Weights of a small transformer language model.
Size: 8 layers, MLP 512 squared ReLU, 1.21M parameters.
Architecture: paired heads, a smear gate.
Training: 106M tokens, 6464 steps.
Each number is 128 + 24 x the weight over its row's rms, rounded and kept within 0 to 255. Layers, rows and columns count from 0. Numbers have three digits each. The size before them is the row's rms in percent of the matrix's.

# layer 3 attention output (transposed), 128x96, rms 0.0841, rows 100-127, columns 0-95
112:119134122129109102160157144157103130113119123159124110123142116125109137119155113105157151142144105119136109098104177129128187108133130131110155147128134143090133086132056102138143131108121129092120125189108167160154114170089118131121082113147136170136124135106188148167141100146144131130
097:105093152082159129125112101115165152100169134113145090097129115116088107123142133141136152102103123130099159162116092129161151170178111128079114091092130156173143153143136117111135149125099170136150157121122119120125117100161127148147114083161148120133123132130132126136119097074108102122
122:150136100110116156142125163110096153120139067122121141090112116089128131111113149132135148179147146102137135099120111126132115073126123113118141155115136086114113095095159140125163120150081124125117105141138129133154128093076106139160130149137125168112158124136067117112189134162127161110
093:090101126120155157102066139156136145131089131091130106142133132117127129149148130132151160108153095135137102101115129134116139113129100184150142151165127121128136188113153146079187130137171111149141090098114150126139134144112101156088098115131088138141092104156150122108112151117129143153
091:134163109164161110141117141106141132160150159112163123188142128130102158161118128099115124083131107127164110167165120101099133126168126141129122110149103158138077119125129132140134169119172138164155125071103147177137142124127156107132135115131111156164157133177127108111110112149144112152
095:113111155123135149127166115158149130123164130146099107093121123125132119121103125114106160117112083171147106181140100141152178100131142106165100112103135122096156108139108107160124130099123104160098108127111180073127110117098136142069124113116113147122099114138179149133120120151129165101
092:156156119133099143111124164128155096136152108149115108138155124108133107076099162137102140121145114133141112054109119146132112150090177138152112106113156126168082142142084161127134164116165159139109136141194150101146103124125126091142099137118125127162107153116126096127123160115130133128
099:140154124097105128105127139138083125079120113154084109124098160111124119139095152122134110118148138129151113129113144137119070113125123118099102111170154117102120095089161136121124132121124118142121129121141139160162128099124131126118112086148115138124102115153044081075150151163165156099
103:133166108081090124119099115093127126149115120131132146121107122149107153159117092139113141149131160162187114107118130162128152108125080130133089124114135085089107197119138101142144138145129162108125131127160123100155156089143135151110109106079145154135146131125100173129144120103109167142
093:112152116109096108118179115128153127116126144155140117118143110084110125185125111160154116137104140161100149155090086114133064129130156173132127143127158136110113123123124160137109124114124115136140114150064130133101116114101128090142094142128116113108091189139174163129100111105153120144
102:139125072119148127138128129098127143104150108156125125124123125095134093128149114144182108149112100100138072132109117124132116102125136126150167070131118122135110133180129107107166148091166096160098156133109143106146093165134096086088143142147139142136116143112164147169088111110138154134
105:133108149165123145110134106107175084146137120093130129122148130148120102072100166117139131115158130132113090107111136144161079159147127126129078146137094086132092134121127140141135084119182152154125118139150134133158119128142135121126114144146185151119102164116113106123077165168151129110
097:139152146133119126120106149133121127120142111132166138085135147149119140149115150113158130119124136159104109163154165126083170109147089158128122087174119140116152081119139173168138134131127138080104103099119150140128196095150092145113147158157116139112104103167115102140139113168123160116
101:154139117152141145133133116117104155128104119097198147138142114113112148106154157108153108156123145129134123109151087161136151147149102120144104177146096164139128147124151101120124155110109121120140148086154146193152176119147147148130124123102132113155140062152149110131129167095114099159
093:116110139166146153086149147149119156132159158096101141126137093067131116154140136155137079167139114094150117107138126127134157150118137112099107118131099136088143146142111120101115107170107112150138156136108150104103135141086132096118176094119131147127134146153085112201125088131129136127
093:167092129143120116142160151175114143088124146114113146138125104137128120169125089160103156160106088123107133078117125118155108110128152124101122114140124121157136142145094139113150161174113152131122151135149115117091085140095074183102113141110156108137150118099126155117080100103144119156
112:115096126165110093134168091123159073114132141153099144125098149093149116134108105131093097113131103128098107133132097130122123150111124118133102072081120136155106153148126113126147183123132134143094105182166135110114101140120146094119140107129157111138142173142179148124151136166115133101
111:146121157151151151118201103130126100145097150136167115097161117118099114149132123119143140085110113175131145174141111089131127116172166089101165163125122109136130128148093149117161146119127125164110124150077121111124128106155134111131131126178119142082142114109132156127129165123109166113
113:118150136142160116136098120133177159105111156100141123145136121131154149111138141123173086151145159105087122141118076107143097123132135125153150088120108151121073129162168142155105125134148094094171108159136097125095129162121136086113103116138105118098174103167120112126123145099145148118
096:166152166156158093138170113072143104148122101090099119167157102134151149093124140131117111130101133156141119067103128140118121134141128103195106125135109092161114145112148111149134134120147147155104133134117111163138119155113110134098141128097143143164132153104140080108183129140113114126
110:111113132124150182099183075139133099150131118098074105087160148131139107113104122116113094147100099101146134147140155135124109103132091108134150111118115163133131089143096123109117090130112115127110112130064117129147120134132109106118154159118159124138125185130109132098081150163139111115
092:096173097107123170123138139129123159129128150148174136142102127108134130136125135134128137099125152101136145129120139092107131131152086150095121102142131138130171087182117074164087100113171138180114141156095099126073119121097140125128130160129121105106107135148141157113091165142140095128
110:118128135138145154154142112091097146128110107147067154156120129121098118113125142124161108180097129138135124121166168138130148139160156103167160128171126128107155180084129121120142146133136129127140144141080156122194159120144063113146145133132129145159125128122124089125117127174143133118
093:141168125125138149162126143125119138125119102162134135126107086114119143141131137140104137118141098090153138113152097144131129150100136110136086112069137116152161121126123134118129096126173102151075119127170122141163087131205141154144153158116126142098081112119083127114166107140164141152
101:148120140156150117102133100131160127119122099154172125128131129127122051127168124171107121155089130169107176166141142149125119128105125130166148195146107167111125110142125151143139138128115127116138142128087135128110161127140105066120166111168132145123166113151145135126114111111160127158
084:111123133130182102122112164146163200118120146148142183162146150129148148124127120163160154134126134116145112140140131128102133128184111094125142144146076148122125100153159119109104121133142100108117130142075152162135151126156127150177114105121095098147112145160119094142111154100106103124
108:132074109102119139142156137080118128127158103135076092089119142123141123117124096119119133144157116095064107096150113154138063109112107142102124129128169065147114109132117125134105118124138132163084113141151109116114117135089119112119120131105109113084130159130075127117108118141136156113
099:105155146147158108094115107129164067148167113150143136093132094162090144112126105156145153115136116143141137108146127120136136104128111106129114108144093188131123138143133149089103118066123123130128127109125168122157149127157088146114170075125155107147115137158142096094094124105094116129
# layer 3 attention value, 128x96, rms 0.126, rows 101-127, columns 0-95
090:064127133138094126121150124195160155144161112120113154127138148111172116107105129082109106143150112141127135140115116136131149125174151107150126128137141137101126152104111101133110085133143102096170175116177106144130166115134109127109137082125159112137159155124112128174139144121130134074
128:167096108096133141133095114094141128141155136125161112112135150088102136121160122122125138108128102118109127105129139085168092118098143100125104144154109118130165139106116116140135136112106125134091106175112148145179104150130179147113126120123076132102081129134100149108141145189097174160
099:109116143151118132118131162095114144122121137089152153136138097185117177134114151133148163116126138128115144100143117118113179092157114108124101168147167117158111102114097108098151113170118107075150089115098095136131133105138135114151160107111131109176142137096134131122168090130108173129
084:162124154134119133154141148129124109127107094111116131163105114142149117152131150124124135136154134140145138100140105136104128098150118132110164136124136183148103086165182093083101130154113146143168125116123114137115097049155135094144131101139127138166183141175099094090133116118144123144
098:127106168115136107138137107143145122118099151097136136106114164153159131172119125154126100143113145137114152142146126163094139130209164090121108133168107169074134140159127149123103117118126111092154119094140099137159117108125153127102123163160146099112132111151161150159098086102108123118
096:126137143153123136139107165132115115137167135162118154150108159149154158100086103151111080078092117118109086117111121095126091135119129120084090114152108156107109098141163162142114119121153110084135162149136132133164153171126131114142113131177110142126096127126141091126146139148157138179
097:163123136080121125108105125130106130163138139150178127109138096113128148129162140097154142093159099167137110100128154098095092117112119132111134154180146164128133090140157111146191128122111137135106109142134162125166134112110138116161132136115135113129088112132104111070160157153125113078
102:120100135103139091125117153117128096175098126111109110150121129146135130134155118124109099115122111184114094074125156148096088095186127086117119115094122107159135137144111147124156129078133096167120114138154141079128108136094145122118136106117134128164147170123104113124119139152125192126
101:108091147124102127156115145137140141146151137138103152113128121087144124134125152128081108161081107088160156152071114141132141147164124128113151104159153137135119131122150111137124131122079112123133183127099077150102096152137118154155154154102108170072115127109141123124112112077129094125
107:144125093107121108118136158099154152127146143139132102118192158194145160178115116135103128119121131150106121158098108137129108136178133085160109164175086109090126151140154124116112149126144125116139115155112097184118167139126110102139130124144128134140120121150174114132116116105139097164
105:134136146152138167159091139114146104137127114131149152102135144162110100088105132132122090113125120130129137121098153141136125131100106133104157143138152117106090141090102109118094122083151136146126113098128110114197200125124129086162130149172154168138112158105144105124149177132094136118
099:163109111118124118110099113160109119115112144154152122154150108135147167138137150130130129156127098124146123182131159164097144137122155160114165130162151139146110096129109134076148137151098095121137063109116149159129103104099130098094104105146100088159187107133091128114149142157147117112
095:142146145156133149106161139151099142126101116120160107116147124141169086117117128160107107168077158131093119116137128103124129117121172104184154100074115114125127098148122093154147125117093133171141106117167132089106080113126107114131170089160134129166157117129106142145135139119112133098
101:102125128151149081147106163120120154103121156180165152097115101115150150170140071129141133115092131142087132134106130169143125096142125078130137156115121112117142118114134142131098097147145096145130131146106146174117131164148104116129140118136096123108094133150108165121075066108131137112
090:111098088160142087143150136103128139104141122144103109138102158139104111118144117111147143158119175115110145112127093153145131123130097085106136107147080116121142172121132146178161162165136128111118155122178140160111149125107124142106119086112114140050138131088150139138116137097158116143
105:127145160142131128126113141122141119089146098182087148116109181145124135130089132157095112158147145145104121099120117156138110145129111124153091135142109151119144150117145152100081089137162146120126179100148152125114142107143150142136119139092136149102157131134167095099108081110068094155
108:131133139116124151155150146117123136118090172147141129082150181118150107115102127147177161155130116132159133193148142140144141123186133092088136145126084123101131146139124148110146145113133157106126145125117137135152104114143145097107110155093181146077171124144136120120170112103124139152
120:100150176159149117136147098120166140101188121129191138090144139146138110110139118171119133145122126114147130144156091149144139139130105151183140115128117119170092090126146094147122120153102101115139158127128147124074144140144106108126178110140152160116134084160147130113115121153102117110
098:143129166138141121135171137101142092129149123116125153102123140170137112118128104137117115150118157151130141143105131112186062109107135115131176095073117099150133099124112149117124134090151128139170125116151149123151163100104163130125118106143140176133131144154156057104143151167114136131
112:136147135150122152081089079158103109140128139135153141101110177139102152117128088143113153140136115119161131121159117121129129133114079188114093168132136156127135163097073130138084110104124135100124159115138118152142114127174114149127133139119135138141121147166145104102086161090116097150
100:127114151100136138168112086136083141115103137174130143091150113093132140137086157085101185116113154136134133182117131137096150106130112153106136133179156153167162131118091105130116119129118160126123151133128118112114104126163148123117072142145118109120111123133159159082160122116157152120
109:153154152138146120087146134121120098142141097123136159151148090181137157158192120138177102107097130172121114173093107121121098128151140132116131148110134100090132123110103131119135130071110133152135113154113134126141134137127120154192129125097112124147130158110106082103120153149150144165
099:148154140078141139119110108145075105174122128124161141158147094151134119152130131120142110110150146133135114110146161122163111123106128133114117121125112127142109171108149168157168156120208139114090097133153125118167133144109130144153103117120077084150105092132184146129146141152130118122
102:151108123148121123121158164111126122128124137141133105096163172096118127126103124145112149180123114105102176177121107141133156138148174149179179099127111102089079130116157141116145126125086113129136144139110148149092122120143121128097147116116126151133105154147101108149111083070107112102
090:067158093147149110137167163150125135154152073092182103110112099160144130134137161088151152128096110126135120143124135135079127103121089154135142190105121135140127106143110125142139108119113102103118118109118132148114141125125146138159084136115138122170134100136099118098114174160130133098
110:146126110084127115147095086131171143128167150172138133134125149156084127110149079139128106132116131125163151085125140123105106117123093104128078111148155116111150140082152127118127147115155133114103135129134140143168116149104174135152141152133128137101051174111143173104120121131125111144
105:119184123138131120127119135164145123106099113100118148130167151144150157127139131149140105134169140136111109136097130148115140086107143142126157154135135210098096142156122133158102098129129121162159114099157123183132131144138138111118140134103158103166136157143114096158112117088134082077
# layer 3 MLP up, 512x96, rms 0.143, rows 0-44, columns 0-95
089:161145153138127136129118129109120143124117117134138149115166166118133114080115163141154121126109116149143154135141098121139108127098133105160143111143104118071146134111111101141103116064122177131127136131118139161169089130156152125111145128089137182170144116083156090100175102120159161109
095:150133088126138125146157113117116125104122101131133110135136142080153118109180145108130111113153110168105149154121138112120101097150096123105133133176145098128174105167156168178145149158146108148120137126122117170123113119108121087081173105117150139175153100159112141120130158095113106149
093:114116135117119115133073108104149076180125103085121118146141127110146132105104150128124174098146115144121148165105148150114115159135127089125072122119100103134122144107152111115135179124088124148121146093161151109175132113152122106127150133114111090171101089093147130101108121119105153107
088:148068128152120160112118101105118090127114125139153108135138151172130133099153116113093127116151114122129139133106136138092116158098095134110135121105117149160144127089191125138113119145103139107169107119152138104139118143134159116098074156101124156152158166125122182129100159082097106156
086:128108101124155126142095102145133105153112164155123146085156128112108164157132097062158128170129097122149132110128139145098106121156147107178144145116115180167155116105121153140104118128136146114136152147117071121108134076158137099152117119147151127168141098142105117150128089120107151137
076:129102108171098139141178183150176129140095114109139151126099111112166173116162084132100100126155156145152104127119161145129128167117159117124115162145132145105133122122106128113148118152079130129121101149120143125099115093140164093134145167149152145129124125142098127125114177170151151149
105:082097115134105139138096129138158118126147174121110139163133116118166091128110165144138127126159133124140119149140127091100087086104168178068118157125159133121108136089121178095126149114139093134110128124135127150171158178138147119143130169121115139137100108102102135126135130092128147092
105:162099156125121165144115128086157087096105156111079088133136120146127142110120116107118111092142156132113085144134159139184106139120117129163093143139122093151136100126115147141152134201166133097118090127078106126156125146164094131113147154136093113142122123150128120146140152151134124116
110:099138144135178126094140138109131118144107126109111115144120171139156104080114135111127120127117101097138079150121097148162126139116120102128087123119157113107151077125135185112117145114078110057125090078102119141131096105113106145141136142130150152119137110099130124102130170160123119099
100:077094120136079139137129142124127134139081072147150150127115142141114152091110130133106137163114098123109142098104135148106144087109159136103150153118077154091164161126156161142101144129117108144131130127137089077113145173128171114138161095136138128144134163122148145094138110148137112097
090:132147112123145125156151138167139082163097107141123103121118105132134145125108099137099148047140121136156162141086135125113129134136136125154164151148146135123089107164178145116147175131120129133101097148109116129101140107126192113141115124164108158144105124167131118173151078132125122130
097:120107105190102106123112123090116134119104121103150114144123114132178119173104116139139139155125133142139118099079143152145135080124138120119116075145146177092175118122168150172121168120111113103127142132129131131107087102090148106131166171142147132119112111163141150138124131148148096099
086:142119099117147124094129110128106080120112113116189158091169125134156153103148165161114109101126130127138159149097145098144112117160126111146131144173131117107091148121153109165122130138115130137126126153072059127133123166120153111157126173138138179131147089155123102133127124151115135104
098:170166120159127135142158122116111096070164080084169135124161114108138134077120186135109116129141077113135138107112141150140087153113128130105158121121137131092145110088130093143159117152119132142131124125177120108170125145082109143097143128147138149108117104137123135142133134136176117128
101:083116084171126102144111098184119117139082089115118109122137155136165126136124129114123142182156138147139157131170097112103109114127144115098120123145126144133093095124127136118113164139112110135130099129157139087122144144133105151144136131137106131151164113162130113177154106189114188137
079:089111138133147128068097146091165168117139097185125105138111119123112119106124117072131118158082145121122131141129133138139127134123103103143128144166087186141098079167110115154121154118138139139120116127137176117132151147122145125102138114149101127128088098159137108104126147160153164101
096:138141155129105170144147110126153117171086147131146200092086127114155143130133171101095136140158151143115154158154158119133105149129134093084167122119151074120118133156143130104154167117127143144124138110116089100150109120118142179103114105117143130108144112124149116097134118150152136087
094:080128150162152167146096151138112132148080141144131133099131132144117093121138087146112136153168096105115162118179127114087132095105125119136109128145145158103117131109125113165109119118108163115157094172186134119104180124124158124165107098116134107125125182153122094126134150121118129130
106:112124158138082128112163112127137123116115110121151093077112093124142114110080167134124122117131127124140082129136147113143140133130094102095120124119159134094119083180109130179154076153148125107122106152152146106155173112140139155113107118141181122150152173079159119135131104119132138119
094:133127149115121121116110125134108140131115170150148117110139123134131119108109109107117150097147082132115123156114129117139141122112147075097132193167120136138112098153077168098141129138101155112091061110098128133128128153139120129120098119192109124145119122133129158091138159186079140136
111:119139185134141117152134153119101136135131122095123129132115116126142163129125092137106164081130171118161176107148092134123121113121109127160149140118150067095119077130143132169084133105130149173137108127116086133147172161162124099173130144126173108139117098122130120105126128141122119088
101:101129114124155144140121126185105146105106130138132109116204156122123153109137133112143093094122132156150122153112082115130133133101120165105108083129153085154101116169112149139099093131137127128147122114112122114180097120127111181144109095114103145114149115103124075157108142103158148142
112:114113145117158107127134143148095147066086140134159113108154127116138144112103124106125112101166138111152162102128133124163137133153113117141145123104187091157098130184173111100153125106114189142126128169107141125115124157146146116127121130179113127101161123119118073104102121107143138145
100:161139152160141123139128130164120110097113104083136119142097126170105122130112109135108180162147125115144116117155151126088170169138163162157129151153127081167115111137141143117091143123162122142130083137119128159097140119077155090136153081120149113109123082106108125114138140150157106113
093:161111094092135121148109154067163129126103134142103112112121152146130114120149131077127086110133145142088098124127141129145079156127181132107150099150124152167132106106133102150115158156140142101091131171165117117135135084131106125108119187169149132134129104117115158133107114133161110120
095:098102134127111105123119101121186105098081143180116124125145075066122100140055131121111154140076127162098132159138113116118131127127124137118108128114065115139152103098131174128146103160137152126150148130150117145168121150138122112119130112121144150122111117101139141139130155138143162139
110:146113152110171136089090163104130102111128113133098109100130116162136115105143104132127126083141105118129177159119118113146138138069139122152125122082094132126114133123172142132140143104174087112141118187125110112108162160151137168122136160123143088145134110159078127144139138137121094096
099:101149156132083145143109118061110113132109117136138093165114092139093109120161157141115154107155121115146101111121104114105137068143102156104086155153154131128158078111132135144118122106158154127062161129140131132144113085131104159143148111120132109117130141103133140150131088132155159123
090:124142107159114089102152115099083131138090115114134121096126112119150120163086119098162131137161102112126098127131153088112136154128138168126176119146099117092116136121154122134155153150094120128126111163151181084110136112157151145142130093111157115090130094051140143138123117145126141142
097:087104150145094118136134137113181178089133140126110149134139081122169161120123090133115143120129169152130099120149116103134099098132118129133123125184113133120117096105102127134114178118129128113123109172156151126168142123113112148077167097143128143153145134159101074119144135125154170144
117:131088129139106130096133148162099145115066087128105129169114137124139101111140169114189151092133155135083102124098104092112129187143147119151135107111137142152142119147146125134130128113143103161118100130102146093145144152093146140118087159149122156116153140082114099141138122108151104108
101:138184140143136110109147172141115139146128094142160104119118117123131118124153145177104131103106128152138146118110119156100113080109145112169123136120173141139104140135078130165133114114115133143091106153182131123118164154154123125135081130134121137084079187101124120112096120098147093118
103:101127125131121118110138095120145084093124120071153145106088159148127124136074144094146147102154137068124102118170140104145143087146119109158110112136122095136090111106155162125161112130138091119110131158099123122164108122133136124181160135138136154145123183110082125120105145133121122120
111:122132119132091115147139097152163151172144092128120079116138121151087123119088161125134125120130163159100123122143173148091128152092095110142095124149115075127138133150149131151149129120130149093098148153102120169123095103147135088149176142122120175137120088137134076116099119123142124110
098:135134179136117111076117134152109128144139123135129109122120111129130094100133128097112107120117161131114118117139121105152163114168179132180109147133138087128167140131068131169137115157152131103142101109150146126155175130109100131157110158174170088125147147114107161146085105149159121133
096:169146160141137151078124125162132121116098158145128154129134151152111125104091136144114138109163124146139103176108132120156119127146144124114099147123147164131054120118132105130123156110158140133123127156117107155130124106128160103128133128100084133158145104075137044122139114105115129077
099:106120109098137142166093131122111099099130105141148125122104162112134135126090128128096124141176133129153121141126152070150113118158135139163085161124128102145115094148149106168145103098173107129112096140077166108139150097116127087131124129126121105088156092068131103129144140116092149117
090:157118103132117108123124143088124134083137140111113118180173122109111107170112116133130110120118153086128104162130105130086149126124145125130093106122092150160098156124142136160156142134129140123113138094127148095204124141141114117124164110130132136114070128090148134089099062133142113146
124:096138157140085141142119078157122101099154134134146130136127120121169131133139158150095087191100129150137131140142136158111142125139121117156148076146150118095109062098153108158148088142138158101117122124121074125150087129097130148129125100088101115122116118136116102098144141126158153135
096:099140175113109144160127182099113107111138158134134142149110161096135132141099140147120089102139116114159108116071088121057121144110129138141135145084081116158095121099156172125110116107141142129121123126128153159142135115134151153119086155140076093117150127114142137145101131139111144103
104:093105168160164141136105112162133149135087155094115116117133148148140118110113103174137155134149141075145119126141126151130102107172122118135154149115085123131101078110132144110137117096141130110118095156155087096146129153175125111114130154101140118124151090151117152055112140129147142101
109:116145140126143084137103099158111116095130105125128151117139098106135145163077194122135160122131103164167132067176154148110108124120160105091110147151121135129109113126121137117142133133144088135119099075109079121095100129097116141143118148129132135149109093138092094133090147120148117111
104:127167092138143076099138085092104166102167121156120109185140119131104108116133159119113117129163133110084103132117181172091109143134105128155109145133119142127116119116126106166133126145131106124115109160160173153142122145144156133095143144133137156115137118141085124160129090144172163116
109:126116116159129137159119123138111132099114143114132148117143160114135121105102184117118115109145160108121110113093130109139155158160132114138141092164137132126172091099167136157116137129135103163106074157094131165157154085104143141177133137083153112092127139090158139073096123147109122147
101:115122161185110118145158116173115147161114095123084124159146152115137145144096156126120116161104161078102136126119105149125112150138120093161162148140087111095130087103088114156103139165075106139124130106126132129162151136152128121140121135147119124128135101106164113128118201129124134134
# layer 3 MLP down (transposed), 512x96, rms 0.0254, rows 0-44, columns 0-95
091:125147126117142117125167146118069119102118150111137170118128088160132116193113111153120165126151098128158178164167118121149146147135121152118115173151158134122119101125134104121132131114120144091111132121137120045155132177170137118107115146100133107134124161119113107161114133113151124103
100:123152147128099125123148130134146119081146081118106131139132111091130132117144107091066138156128120143125163165121137140113042099142117117107119183161129111110145112122130156183173096125135127134144124103115161162143135132120139107119114134151152123129141154147122105106119163133162155176
092:096093181079098130144136104124128146158147162106147120137142134149111108118106121112136153112101124136121139161127165184143160171158157078146075136119143120142120105126093131128113106111126108125100105118175138139119112132124151138153126150134147128183127109109112093120154106173104109177
088:132113141135150134147080167153124102183086119154105097166137167144136142098122133082118126125163147095121136132130135142115119156119132129105158150144135149091123119153129087164123145175131105125185159139159126131134092134161125153166110160133112125148160157121111145126095177122137136085
089:135099121123138121127076164125139127131126136142156107129100101045123122138140146148108099165138125130126159124113113146087164128149108175114137087097143149128102159164153132149122149109084115118139135081114132136119114101147142120097141137172137140079135084072138129121135143167146107137
085:149184140140125157106165145095143108144130139136153141102165125125106142146126179123116121145089171184123103135107133140128101125114122107134152144086098142170120163123157132111144100113116133192124163147136102159131149155139157182150111133154139153090122126084143124109124126171123113130
102:114093096169162147139148153122137174105156121111149053153130111133165083118143127146173110117092140092159153096160125107112115096152116157090099127128126114141147142090103177082137121133088099132129141158113132127126151136131152116145137139143093116124145108117098161141115123136118153115
106:130112155043116162140147137055124118114146129140100113127182110115142154102110159131109112087122158119086116129126144116131127158102141154152118161114109151120107157147113151128132119185170123122141150136110121120155138145132120087135148164130139092151170161147118112155119114139115143147
116:106111094095160136116144161100121104169085129137135098111125134163141138111149118138130162126127107140148115095130175072154113127170129127128088110085156136152155070150100150090160141137121131099079120119154113113125104126116068113130119126123091171145126146130123144133134161153108135121
099:154112109146103148152101129075140156154112122086157121144119109113103137098155127105154091138146132130136116142165139183131111074124108125131077159147171106151144148133133143161155108125160086174117082123156150161137138149136137151148150138144167147133161144134125146127097102146138135163
096:079115133104080138120110152150094142164136150126092107136188153121129120115111152141136106167137124137109118070149098099125138097142101156136118122146125166135144132116142113169129103150144159149147147136183111129186094117125081132120104138145165082101167130103125147134107122126131134120
102:112136110111137154137137110116132111103104127160090175163145127165132135116145124084107123109154151116091158136128098120139128148139163163144168095151152169142109151118162109183111103139140159117134120109093112107136099115134164105129070128136092113119125185132184112130159147130097119127
087:137143147108134134116104140143141084127131087119126153140131124137132145086102141145115188205100142134143154134085138122134110124100103113130157117148128126133091131102155070168098113120109157135150103097111128123129077168173153140113141150161131117096102109139149120136129127171145103098
104:141147135153185114147133139129143138090151086102159111097093153105120115136098168109119142146158135115146132130078117167123123176147113160141136119110131136118166078112109129135111078144111108146187141101154128176129137115084168168115118114110124099128148098124125098141137129106151113131
096:106179112128117121156113118146104129150120124185112103126133163104152137139117144143137158126095107112148171130181142109125099107120164150179104132125128178147125121123128114138113110137095117146133082169146085153114099107113113109122122131143135096147053110145127108104153136169130166138
086:069142133125109130164181138150152123124152130125129135113170149127104132142128140133174109130132127097103091115113102110121068101143129145141143165173130124080081113117135143092151115104162135136136125131099146117118142157087140132128147118138108150146124081169132138152130065144162158116
092:120112130158124122149109140144160121092084159131147144106099131139177111083117153117126114154148172156121129133169118111146073123130119137111143135120156125113130122124107145090117114153140126118167126089176133148145111160151111142104133119158106116096183149186081130125088146115133141082
093:113129154172069125127155177117157145139156172087128140132107160119116139122104117137088104077167129135147087105149100098107100105133129129162172113139100097118164153154123135124157139144114152151159113104141126155138156108112111142150121169145109133120102105099125116087148093117135109152
099:132132112073158144144139148148095157140126092149075121153129113119076140144155139092135173125113130118106126097085189083122106093080143135113146108145144103155129136126137142126126149153126131124091107112132158128135157153135136144136108131140096094118124168104087147102155076146119142124
097:145119121136170173115118075162114124118119115134143149112111152131117135161137124132160154096120163165110160141161151126141140132108153143074118121139106161113117135156109110124152138166119091131069119143106123169170118117096098141131167148172126132133092098087163141163142122158094133118
105:083116100149154171116125146095086123081126110139137110136097126137148123165102144097144106113116128137146176081153103122126111133108113093142123141127169092144124115124179138151127134131115162113166149165084094133111144126140144096123141154089148128115075111119076128157126154100145140126
100:149118139113111192137110147153141097116114147113109139151121149147088110118155152121098113105126143143107073135128104144125101137048129160111117121155116093079131160147134125146121132173109050112119106115162159143099135132106128137124118116157149115117132128127114122153127125140157178108
112:114084132098183165101167101134118153093100127151148111126086123167162140126093111138177140117096129107122139109128184106156121136110060153135152140125121119103114170114113081108123105103074139128125145099109131114127155139115119101124105114112151104136133161123103145125144121142149142143
107:143102136124154135111120160157123110137102130136151115122162111124127102139099126152102086103124150061122151138115173128123083136130099166089122131127146092106128101160120134172083131133167096107136145096130112159090138094097149119122142087141155111125156121159086145146102106145149083121
095:132131114140154165162127183130120133135094140126185167097105097155145106100152108110149108090128151089137125119136113134134133093158159098084144101122178153177085124121110135150118138161140118127152105131146125165139129123132128138124122179145115107118122112119093177143105094119163125158
101:092113136093181151136168139093149081148123137163120146148096124152132136121090133159110159061127115101106102122125117122126149104178165125140134128142111143074134120168137143120173153114127130094126151133152119141155143168149119138124138126155142137108158089126113127154119150154111094088
104:150118148151150164092140145124133139085117098135126110150127110161086142099167127183121098137182126112163137125154133159152132119090125109137130099111062120106108096133143141155102092147122159123150099139130085104141134122161122157103107091168101132124131144126095141116094142117126100098
103:102122115128167101092106113093166122158147164122116108172083124159140121117167140131113077120173132094120166149119154147147157088142111173143106124144095132129126100124084092122118124164140150140117108146088095150116123108117100119140164126137142099134162143148081118095149144138143135125
092:108125132092150108137144121103117099155098098098129083130158127120136141100094116168105145174107182171124099141108102157060129114132104109138113128146118088130113092142106126156132106120131159109142157086119134134143101109116145136114101145126125145151106108145120099067080114112111114115
102:092116125152194118125135133088158170152135116116109154086151156099169119106124095132109114102147155120084108110159128135139114112132134173127117115130116140109112079110137121141116136133156161108127128147144160133157091126129114174120151176130098123144144128143094102095114076156133169097
103:112111105118164163106145108145139120102124196104099154138070153140154102104120103102133112135142134116100119137119098106135085130160067134104092112133126093154155111162161110082128104146124114133146103122098129150117149148115104116129161154157122118137137131135067127137116166115107146155
099:138112103143070172140110155125138107133140145160148134145188130081138125132155124087138115108171132125130123142119129131145120094147141103083098140129114111067111119139118157120173166106117122134151123098109125151183137115099120124068102131096094121131113132116088121155141135119137168124
104:092129152111128091141155101108102124126176149096112141136087133155171098142146121112141163151136113095135085102123144107127145111133119113184090155124108102115111140152113142109157105146093095103132160146137108159139144148097094144123180123135130110115131140125076118113169110150106113179
109:136131162159142157155105113175113120080121116117153173141140172163150114118132115165133133119141130151142097107103119098163139150123137105058127145156109129166132149147138143121114157116111153123135094152094140165094123175103139107088132123137129150095146105121169132140148158114111162091
095:116143116156090156130157133127107144177138097151170154151146162141106115147124095091156110139150092150114143128143098100122112113130078172086152129133129122078106128116154120119087142139090124142141085153134133171184108126116139146118130078140156117133115146107166085119118123125142116114
102:187127130131105118080102114137137167151184127162114125156160153121121156125080118145125144105140137155129092139111128146135152159154153133132121159109140130118134116087122099146146108139095100124106128137131158050108103089157133165141141099087141129152110144126155110160115157096114118130
103:133134077120129119163103123143092104127137112121125119133116131103143182106091152139115141104131126136150107184113140107108113104118122191177094144119130116119136099175134101137121084120102122152102106135105203172111164121156116116122130122131124142082157126119133116144163118155091125129
096:099123152130117157143129147197111095127105117174132140128130124161146147114130143152152138151148105147111114118129133115144119143127075099122165122146173163112161097100154117120101151094114098116131110135137127082104146111118131094114115134155125135141154162100197101144146181119171124107
118:133128108112084151083100125153109112086153147116107150149092081116139133147115130126147154168051148124127107138133120106110155154113134134104148087109103120145151135106132158101161145095121132104137149125138179128144119146138172145117157148104097109115139165166117172135174144124146132142
098:129145156113084095151096101138150090078137102148115158118137129102126108111164111166138116139122105146109141152126170100117188122109143143105140105160138129138155169117121111117130133135108114105172108140143134124119102125094141123082117115150189170115120072166153126139081140134125130121
112:124102145127129117127120045123152157156173133101152098113132116120108126138116124097106163148102128101147109161127156126139114149170147160178141134106095119152099084156144132149140105100165136112118132135166111121101096096154112126103112092095129112130115124103176121112139153148166160127
104:122067088123175125153127156129094125161129107132106148147132142131091129122132175118112139154149071155152113115114125127174130098143136106108102110116103084130129118100144074088121179109093128141130105111141115171176141160137110109144127134120163081110147138129135124130118135117101132100
097:122128103131130122138144105089082130107106143152126164103104112129100101116137112108182123112130191121130112138104141161122093123161092124127101146114116136135133132105149107159141135176091113125109143124132130123149162174108129134146144075111116154062167151121092093124128098115141099086
101:118165141125152146144147117128097114134095133141148114108125145107119113127121160136139119093175109142190155080098150090178137136108140118113129085138117119122099144123121112135077133118103092156111132157122131118142177201142119156135091108116156174143153087138150111140148126106112119126
099:139090115102160116129099115142145139091124104075127120116144134126093147150145118140161111108186116212122165138160104076141138072108130120092084113134145127145123122123182122114157124108161132114117143132148120095130111089125122132112136121136098092105109121105101120123108140114155117127